{
  "hidden_act": "tanh_gelu",
  "init_std_o": 0.0,
  "max_grad_norm": 1.0
}
Each number is 50 + 10 x the weight over its row's rms, rounded and kept within 0 to 99. Layers, rows and columns count from 0. The size before them is the row's rms in percent of the matrix's.

# down: layer 10 MLP down (transposed), 640x160, rms 0.103, rows 55-74, columns 0-79
# up: layer 10 MLP up, 640x160, rms 0.0996, rows 56-75, columns 0-79
down55 106:38 50 42 41 60 32 46 47 58 69 59 47 51 63 66 62 52 44 51 58 65 67 34 54 47 51 47 33 61 39 52 48 58 68 62 63 40 43 57 59 44 42 56 44 45 43 51 41 47 48 54 62 66 53 32 32 49 47 54 43 55 42 47 49 46 62 40 34 37 61 69 48 46 67 58 31 51 55 53 37
up56 098:48 41 51 62 42 60 55 38 55 48 39 56 62 40 65 51 53 46 65 65 56 59 71 44 44 36 51 65 35 76 40 40 52 54 52 45 48 34 46 54 30 60 62 55 46 56 37 58 60 52 43 52 63 57 52 59 50 49 29 53 57 56 65 39 59 71 49 47 34 51 62 52 56 41 40 38 56 45 51 48
down56 097:57 62 55 31 30 30 39 40 49 48 49 37 71 51 46 61 69 50 40 47 36 29 36 50 54 44 46 60 45 48 54 64 51 69 61 40 76 56 70 47 51 44 46 40 58 44 50 50 46 42 49 38 41 61 40 49 54 52 47 47 42 44 50 60 57 46 55 58 43 38 35 53 50 60 45 44 63 52 33 51
up57 098:48 41 66 85 55 35 49 50 49 49 43 50 42 55 65 45 65 39 38 48 49 51 60 51 36 77 53 48 56 57 30 39 52 38 34 71 47 64 44 32 42 45 45 52 46 52 41 50 50 48 22 41 26 70 34 49 72 46 54 54 45 57 38 41 51 47 49 28 48 40 44 57 44 59 43 49 53 67 60 42
down57 094:55 64 36 30 53 45 37 56 64 42 44 56 39 53 54 42 39 61 41 59 52 43 47 61 38 34 47 34 40 49 37 42 53 47 56 50 57 58 51 24 59 32 36 33 50 44 40 50 44 42 50 73 59 38 44 52 51 51 62 72 33 56 40 51 40 47 54 48 54 77 47 49 40 39 34 41 49 61 47 41
up58 105:36 64 55 40 60 64 58 42 47 56 58 50 53 60 46 57 54 44 38 68 44 54 59 51 50 61 47 31 58 55 34 69 47 37 63 58 27 39 55 57 59 37 40 57 62 21 59 49 45 61 32 42 45 57 40 46 48 45 37 57 36 49 50 53 51 64 58 42 50 36 47 49 59 44 80 84 36 44 55 57
down58 106:47 46 50 31 52 60 67 44 44 50 58 45 32 49 54 50 33 52 47 53 42 55 53 52 62 54 51 47 56 60 58 68 59 69 52 53 53 58 38 64 48 51 50 42 37 66 63 49 65 30 53 70 46 46 54 48 57 54 62 47 49 33 52 62 34 45 47 51 46 57 54 50 74 39 42 37 48 40 52 64
up59 093:45 48 47 47 53 57 50 40 55 56 57 50 61 53 48 46 39 50 49 54 46 52 66 53 50 56 48 50 37 61 49 40 63 40 46 66 64 54 37 25 67 54 43 39 51 44 58 52 36 37 46 64 62 61 51 39 53 54 45 54 36 47 69 40 65 53 40 68 54 56 58 60 40 46 43 50 28 48 51 53
down59 101:26 77 53 50 35 59 64 60 53 51 45 44 71 46 39 34 50 40 61 49 49 34 55 66 55 54 40 59 41 52 50 62 48 59 64 49 43 46 57 42 53 54 51 49 54 58 35 59 67 50 60 44 48 37 62 50 53 69 41 60 50 49 59 54 62 52 50 51 48 64 42 41 56 54 57 43 54 43 56 52
up60 095:52 54 54 61 42 57 43 67 59 49 68 48 27 40 64 53 39 63 69 55 55 51 51 56 73 50 43 25 41 34 71 50 50 56 37 39 61 55 20 54 44 54 45 59 31 71 44 53 56 32 56 45 40 59 39 61 49 54 53 55 44 44 49 54 59 55 57 51 42 51 60 53 54 24 47 57 53 58 48 58
down60 098:42 57 58 51 48 34 44 28 26 41 54 36 48 40 45 55 55 43 42 41 58 42 60 41 39 41 48 52 56 64 36 53 44 58 69 51 44 59 58 45 66 26 60 42 59 49 52 52 26 43 67 39 44 49 61 49 39 33 55 40 54 61 56 51 39 49 31 48 50 59 38 47 53 61 57 40 55 61 48 42
up61 097:44 51 47 39 70 60 54 55 49 40 41 49 49 52 58 55 35 46 42 61 45 61 59 57 25 54 41 51 50 37 54 47 35 54 55 38 53 44 44 51 47 48 57 40 63 50 56 52 75 50 44 45 68 45 41 63 31 35 68 46 49 57 36 42 31 74 31 48 49 53 48 43 58 74 41 42 61 43 50 54
down61 103:80 40 68 54 51 39 50 41 62 60 40 59 50 37 42 48 47 32 55 45 64 36 36 36 52 54 60 49 60 48 53 47 40 43 53 53 34 54 53 41 52 47 46 53 40 55 48 67 45 57 46 65 58 49 50 55 45 59 31 52 52 56 45 32 64 52 54 41 56 45 55 53 53 24 53 47 56 39 54 58
up62 102:56 48 36 46 61 66 38 48 54 65 46 65 49 50 60 62 49 40 50 52 45 36 57 39 33 41 45 48 68 48 66 52 35 49 51 49 47 56 55 39 43 39 52 61 50 46 55 49 63 56 43 63 48 55 43 56 57 50 40 69 51 51 55 47 49 54 46 40 54 66 53 47 46 42 39 54 53 34 63 54
down62 102:47 57 41 42 61 55 61 51 36 27 53 59 43 52 41 52 47 63 44 36 34 36 54 56 64 45 47 32 37 54 59 67 47 56 51 35 42 54 61 72 59 53 57 58 60 51 61 49 55 45 44 26 61 66 38 39 49 27 38 49 42 56 43 44 63 43 62 55 53 58 31 44 50 57 61 38 47 61 57 43
up63 101:54 49 52 52 37 55 58 51 50 39 59 50 46 55 54 55 59 54 27 35 50 51 45 61 47 62 58 68 34 64 49 50 41 44 54 28 44 47 56 56 53 67 43 50 29 55 58 49 32 53 50 62 56 62 40 54 41 66 52 55 56 51 67 24 45 68 55 63 48 47 43 62 44 30 62 79 57 64 45 46
down63 100:43 49 54 46 31 57 57 52 41 61 30 49 54 64 43 49 38 53 48 77 51 49 73 45 63 44 65 54 57 45 56 39 48 67 56 54 45 45 45 36 65 60 65 45 54 54 47 56 82 55 56 46 67 49 49 34 51 46 48 54 52 37 37 63 39 51 32 46 48 49 52 44 60 55 54 35 35 56 28 46
up64 104:52 47 58 66 57 52 60 56 41 64 56 50 51 55 47 42 42 41 59 56 51 38 60 56 49 61 65 35 57 49 46 56 37 37 56 51 47 52 43 45 56 53 65 46 65 48 63 39 62 41 41 53 76 45 66 43 38 53 42 55 43 39 61 56 43 67 63 40 56 58 54 42 62 54 57 40 51 37 48 53
down64 108:46 51 45 34 39 57 30 31 57 38 52 52 50 51 53 52 71 50 53 56 52 38 55 44 58 50 59 47 41 63 61 61 52 38 51 46 63 41 53 37 48 53 46 41 56 52 54 60 59 44 50 47 50 40 48 56 34 40 46 71 56 60 72 50 41 63 54 50 67 58 50 43 53 58 37 60 42 38 36 68
up65 097:43 41 59 56 52 49 50 66 55 55 46 43 34 52 61 37 57 43 45 59 40 44 48 62 50 45 66 44 54 47 63 36 61 46 46 36 47 38 44 47 64 60 78 41 56 61 39 55 45 68 54 72 59 54 46 59 71 41 58 37 48 62 50 22 47 52 40 42 42 54 44 45 53 59 48 53 50 49 60 45
down65 108:52 65 53 48 46 44 45 47 52 35 76 66 58 70 53 44 49 55 42 40 48 28 39 50 63 62 72 50 60 42 53 31 44 59 45 39 47 54 50 49 63 65 55 54 70 41 37 60 48 51 57 52 65 49 49 44 56 51 33 58 65 47 57 55 46 57 25 36 50 37 70 73 53 65 50 69 57 55 41 55
up66 101:36 50 55 48 61 40 45 53 47 44 59 26 50 54 54 64 71 24 47 50 69 60 50 45 58 53 53 41 55 55 56 32 64 51 47 45 57 54 55 44 33 44 45 51 52 60 59 57 54 55 34 31 49 51 41 52 42 68 44 37 52 62 40 43 52 54 61 55 57 36 28 67 58 56 31 51 52 55 70 62
down66 097:37 49 43 45 38 59 51 63 65 43 43 59 49 56 44 32 41 74 61 47 39 38 64 44 39 63 35 66 48 62 55 58 39 39 66 65 41 42 57 57 58 44 45 42 67 57 54 69 53 48 53 47 54 49 56 43 56 42 52 59 44 39 62 67 58 37 42 41 53 59 65 55 50 51 59 49 41 47 33 52
up67 093:56 47 63 56 41 50 77 63 58 46 52 43 62 53 40 50 61 32 43 55 50 40 36 63 54 54 54 52 46 65 44 47 44 56 40 58 48 43 64 45 56 50 53 43 38 38 40 46 41 45 54 61 57 61 62 51 59 45 42 59 47 46 62 42 49 55 60 62 60 46 39 76 49 42 49 50 49 46 42 64
down67 094:34 61 40 51 60 42 33 56 49 58 54 44 58 49 66 75 45 56 59 48 56 49 28 49 43 45 73 34 46 41 58 41 48 50 57 57 55 46 50 40 38 35 32 62 50 62 42 47 61 57 43 79 53 47 51 53 48 53 42 47 41 51 35 52 48 45 51 48 57 51 52 40 52 68 48 57 51 55 45 56
up68 101:52 37 57 28 65 47 49 59 64 37 46 53 49 38 67 40 60 45 64 57 74 48 47 58 46 56 36 49 36 35 44 72 51 63 47 34 53 45 38 48 47 61 36 47 30 47 38 68 53 69 68 39 39 40 31 45 58 49 52 42 46 46 47 44 42 38 50 72 45 47 41 40 44 43 34 38 42 62 45 33
down68 099:31 74 40 43 64 51 68 40 36 35 65 63 49 39 43 50 54 50 55 38 46 68 44 47 58 39 49 40 68 65 54 39 41 59 41 46 43 49 57 64 56 44 45 51 55 74 58 61 46 36 57 55 66 58 60 39 55 42 42 57 50 63 51 67 57 58 27 47 59 52 49 65 54 46 59 45 44 61 50 52
up69 103:52 57 52 71 36 47 30 60 54 43 45 38 44 55 60 58 60 40 57 60 50 50 52 51 49 49 35 29 51 45 46 66 39 49 51 48 58 35 40 70 46 49 46 67 58 66 52 49 51 52 52 43 43 41 62 60 39 47 45 75 34 36 48 62 44 47 53 55 52 55 43 55 47 41 56 66 65 20 46 47
down69 098:58 46 44 35 47 37 52 46 42 70 48 49 56 39 38 66 36 40 44 52 63 69 62 52 50 63 44 48 30 37 51 53 54 47 40 53 45 47 32 39 39 51 48 66 65 44 34 68 53 46 47 48 44 47 40 54 62 52 46 60 49 51 44 52 28 44 41 46 59 55 46 50 48 47 50 55 63 51 54 37
up70 109:33 51 40 44 27 35 50 59 54 57 56 41 50 23 66 37 60 68 61 39 58 59 51 72 41 48 52 66 40 60 37 48 57 35 55 50 56 49 43 50 48 60 67 58 52 74 53 58 34 39 44 52 47 35 54 46 50 53 52 46 46 48 56 34 45 39 45 70 49 47 54 41 37 63 46 64 59 39 56 48
down70 108:56 41 60 50 52 63 48 43 21 46 62 45 33 39 37 57 35 58 66 53 50 49 48 51 57 55 68 33 62 56 70 70 52 63 62 49 55 45 43 41 72 57 35 50 69 48 68 45 65 49 35 51 55 56 45 63 49 51 51 46 36 51 57 69 69 60 51 44 40 38 48 50 31 44 50 56 70 66 66 52
up71 089:62 44 62 46 37 71 47 67 55 63 46 45 70 37 43 56 51 49 40 46 45 53 38 55 44 48 36 55 45 52 42 55 58 52 53 70 39 49 50 26 31 52 53 59 34 59 26 51 49 68 51 55 64 41 45 42 62 60 60 52 39 57 49 48 66 64 39 63 53 59 59 48 49 59 37 54 41 45 52 43
down71 096:46 45 59 40 61 44 66 50 39 29 61 36 56 40 56 48 70 49 42 53 59 47 73 54 69 33 56 51 41 53 49 51 60 59 57 42 30 49 47 57 63 50 45 64 51 40 59 56 47 46 33 62 38 42 50 62 47 55 47 48 46 68 62 31 48 47 55 46 59 50 61 59 64 34 43 45 58 45 41 46
up72 100:43 39 52 52 38 37 77 50 46 48 48 53 61 50 73 67 49 60 47 66 56 44 40 53 46 43 52 49 48 45 48 55 42 38 46 33 60 28 28 58 45 58 61 46 54 55 66 50 50 47 48 57 43 46 44 73 42 27 58 52 48 53 45 54 32 57 51 55 35 65 47 60 52 64 56 52 52 53 52 41
down72 093:33 43 56 38 57 36 54 53 36 40 48 60 50 55 45 26 45 57 45 60 63 64 22 39 50 42 40 41 40 57 45 45 46 53 52 43 49 46 39 58 50 58 34 54 46 55 40 59 64 35 44 49 45 50 44 47 59 54 53 51 48 32 59 30 59 40 41 38 37 62 53 46 53 57 39 35 79 67 54 49
up73 098:54 58 54 36 54 47 44 38 59 59 63 44 52 47 63 44 53 51 60 57 54 57 66 52 65 43 54 32 48 44 44 52 59 43 47 58 44 52 30 63 58 38 57 55 45 52 49 52 46 41 62 42 49 51 61 32 51 55 47 50 52 48 35 36 65 82 32 50 59 45 47 59 70 64 44 55 56 35 37 58
down73 095:53 47 57 58 47 55 53 49 54 28 55 68 70 49 36 31 52 52 52 52 35 41 54 44 23 54 55 38 39 39 71 42 54 55 41 49 61 49 82 34 44 55 62 44 40 42 39 53 56 64 54 54 57 52 34 52 58 40 43 50 56 51 53 52 52 26 53 39 53 60 53 58 40 39 59 32 57 66 38 27
up74 098:62 37 44 20 40 43 33 49 62 28 53 65 51 46 52 49 46 50 64 50 39 47 58 59 31 69 47 50 51 55 33 52 46 38 63 62 47 46 50 61 28 44 58 54 43 43 51 50 47 58 43 58 45 58 54 57 50 71 58 73 67 64 29 58 47 67 60 29 41 32 58 55 43 37 51 45 46 40 53 62
down74 102:66 58 24 54 39 68 52 40 60 43 57 46 54 41 47 46 45 33 55 37 59 22 52 46 56 53 36 55 66 56 37 42 60 50 51 22 58 33 56 30 48 35 51 66 45 48 57 41 61 33 41 50 50 38 61 52 45 58 42 35 45 46 36 50 42 47 36 46 60 41 44 42 60 47 57 56 39 75 56 53
up75 107:26 42 46 47 49 60 43 56 72 36 65 36 48 48 54 34 50 38 53 54 42 64 52 30 58 56 39 35 50 43 34 39 50 57 50 40 62 59 40 62 41 63 48 44 52 35 49 31 46 54 48 52 51 56 63 61 51 58 56 43 33 63 58 62 46 55 60 56 50 59 41 48 59 45 58 49 52 49 53 59